config.yaml
n_layer: 16
d_model: 256
n_head: 4
n_kv_head: 4
head_dim: 64
d_mlp: 1024
vocab_size: 3224
activation: "squared_relu"
norm: "rmsnorm"
norm_place: "pre"
norm_eps: 1e-07
positions: "rope"
rope_base: 1020.0
rope_fraction: 0.5
qk_norm: true
attn_scale: 0.175
bias: "none"
tie_embeddings: true
parallel_block: false
extras: ["exclusive self-attention", "value embeddings", "hashed n-gram embeddings", "a smear gate", "learned residual scales"]
init: "uniform"
init_std_qkv: 0.0392
init_std_o: 0.0
init_std_up: 0.0392
init_std_down: 0.0
optimizer: "muon"
lr: 0.00856
lr_mult_down: 0.7
beta1: 0.9
lr_head: 0.00877
grad_clip: 2.0
warmup_steps: 0
schedule: "wsd"
decay_fraction: 0.941
decay_shape: "linear"
final_lr_fraction: 0.05
batch_tokens: [16384, 32768]
seq_len: 256
doc_mask: true
train_tokens: 253300000
steps: 11063
dataset: "wikipedia_en"
Each number is 128 + 24 x the weight over its row's rms, rounded and kept within 0 to 255. Layers, rows and columns count from 0. Numbers have three digits each. The size before them is the row's rms in percent of the matrix's.

# layer 4 MLP down (transposed), 1024x256, rms 0.0425, rows 764-785, columns 64-127
052:149066084126108168102145112134126142129104100117139091112141112125157110090156088129157135093157155186146139105101137150162103143135126132144130131167154111086136112140132156092161157115138117
103:118102106135094145114114103114134125114144150147161153137173157140135129137096137140154154139120120106142123069126127130090094177168146134082128171117141132098104104111141145109117124135117142
118:155131074135094135109162111091121094147136136127116073129174105159117151161096097107157144125148093117124120109142123151158162165142158131154121092102111167110141151152147121147100139154115151
110:142128140143086112109156119146112153129128132150181149134147113133130156132130128196157129133131111113163110103151138136123124140170170087144134161136146119124100071121123188127142158138170117
121:127142096162133145153161155091151121152172119097116126149112106132130106144099147162189129094104127142110133108144120166146138109114169147115126103112129086143102123113131138133086118123114122
074:100166142133132143146101123148119131134073137130133090109107076146153126111157127101138087161125158158135076134133107137108089114129125128119108118133160100128057134106136131092128109116165146
071:112131095136130117135138143121126136149136128095163131129120101076142112153150125098158123114080091137137113155103112106107135129162185100166119129129110137095089101145158126123131062158098149
094:092124151096158150115132111140079127123131112094149138121104133083114105176084151128121138117159131151121111147132124082130143165121121123147111117134128154107130118142145110109137128187154086
110:138151153124136159147181123181098106134108125095139126137159106155090092103089128148138104127142171178124167126117116198158115139124094134100110153168129113137112101129139111095092142147119129
080:150122150161084133119152128130124199138168137117132139153140100132113126145128126145140172115124121127128148160057115165149126145144166134181135155148140090097156126109098107123102165161126124
115:136102110167158131142132113125158140122137144118159151121127131118137093093093091101162137162180116119167159121103130108133109114094129174121174099088145115156139107126109130155128137126141162
068:124121140147141125136143130152122143112123108089120148146100115130128117122104130099093090154160120110140122083129129169111136093176098104150157109093177118094154143156103107139107097091141120
052:176165099130133143107146098147108177152129140144144123125095112168120129095098145104175110146141137112166141146140121145161127127116185120081111090091156184120127131104132124137119104122124084
092:126146108125180138102106126088139108156145164130079163162109132133104111145135112149135117177120087143107134126148106146150103115133162107118153146129106116098117124078096106149153132167109097
041:161135122146106159097163111153118110114113143139108130137128133138167147110149127105121118198160148106149121107135116123141065133151130137148076140111130131107161116131106082111163101141084124
084:079147125162165123132143130162150108161156132137146140122139129138113168163125122135129145092142105109091095118156139118145117094198076159096075135142136122121125085133157120130133111136142108
060:120125169116125116127132133161101116110121104122115136147135113080130139124127147131131138151108079110123162138122136112106162147119129112131114138114127114138124118133145117114146109147104128
110:166109093119137096112133160126104161117089142154152150148116132124113160129097133121136131131157118175089129124177112088149113089128140142094104146140127118100082114134134136098158132102162063
055:126171153161067187106121174130133113123157113149145159137091146131140105143132118085102136154141072155131098133119154151152083163079139140128132120135161145093104085107143161125145112120127118
091:148126125114109145079101116093117111157134119143091141143123117117083158161100102105167076141104138125097113120112117147100153147156137122131095121140148145129191114114140136120142122164121138
100:095103136119139118100113116117112168126121172169130118102110152120126156130121147115145149119081086087135123166143162110117133132141138116164128155081158156139114138090150117077175110125134150
086:112110134172136121120124128093130097097150129174141128108097117166106143089116147152118127117156115138092187110147147112125140122125134138084165086166126174114149115101177092165165097119122145
# layer 4 MLP up, 1024x256, rms 0.129, rows 765-785, columns 64-127
106:100144186130098100114126134086099109165119104130116140100107157089134119138103131116148129114136167160154186161117138160134195113097140142114175118121143130124123100107116156123092128120089129
114:069141120123145134117100141116157140142093101125182098133110130091150140138143147117135096065146101153082089119120128131140133103107187118137109094135171124139097141147144119113111112108137129
104:092089149133149168100087148140140079155104175086154113135096111104128155123133117127131187096159114110146142120134118129173153130115110145114144123144110078119097145073159094150116117123111115
127:146142136128148151127144120092120104126097152198160123149094126117104127145128112116109139103169143138158142130107119110122104109120126085126086141144150139153077086137147169119117109126179155
077:118122097141133105143090184080106165107066142112101123084127107142089142121135088143129149092148123118130105117143159121131167141139143140109141121158161138153164132114120134151104152133091120
075:135121144105149073169117133150098145118141147159118135128143137106153153109142127133147127147102134123126157110134123132154132136130115150157121109150115062175177131125119134154079115140141094
092:099150115093138094131150145141100121112143120135169133135120162166152094144118149095155132155104099133140117163166123153101156105138122151127086154150130133119104093159114146090144118184114132
124:128134158161161145140122163105138114105124146143073071132092116118118152154139138132148135116172111125147083138083137118114125151089144162128131121114084161114097158136085142108141140092091128
090:067130130166091163128101111095118130097134124105178100129153140124151136101142156120141116161125127152163092101197119142092124080108113103129128126144091157189087114157129098109167129121125121
125:109139148093187114136124118169163116117132120121160112133146123110120098143138158119130099134128133148108061121133068153162146139139143176126144148155100113081098152109182113138104125131131151
066:140102128131114105150134147135135131139150131140151124117134101124159120121146115103088136118102154099130126164104161125105132144120139131117118108162121176123138126120142132128111158153088142
056:115153132093103091104152141098136110142093142136071113093129165092145118163162101126125121155123121133113134124123107081136145128110182121146150122135103088142148116128132097075119125142149133
095:140152163140090145125141142122103130106167102129101140129164129133159139115145106158139138151156178112138128150142139120100161070114105177133094172099119157111109122123161131166153112093069120
045:149138142149112093105108127113136123134153098118149098121146153147096132143119094119141142153098097123103130161102155122133130104102128130130149081149108145105107116161119151100156131159122119
085:116131163088126124148157141139071127119129126180105127167118152129096175157131116145115128138169160168130143129149157166113124160111109133102107139060105106121164081091112102152078143102116094
066:117136114139148120117099122094151153161135091170206141179103164130143159114115150135110157126097117106090095146120118119138114129156119129110103130104153153142117122156116096120149122168141099
107:150119128139146129115112135117163118109097159123143118172111101122114175116121146146123177141135147143082120128180153143145167108140146097112130091159158102106139131095129080119104091120118146
060:104144114115131110099092094121115116106112116166138078144103166085098136131116144149137115154138137164092169146135150097142154128125112096190141176121086127133102094140123161177135139106104132
094:121163143132116133107127156093147088109111128092162121123141098143141118110145120130135133109166134173118095146107143155109127070120123100122147099111131152089123114103143154171095123095147159
113:121148140101145150119099104135153192151139111106122140148156159117097083107130142129126117130131135148122141122103130204155119131170109143087131100127112120126121138133151107169142102148138118
090:143121149134140105153098156122109128137158160151144147161111088158128114167140097099132198140152138115169116165144076132148126113144134141171103135131104095165136127121115134098117131116150156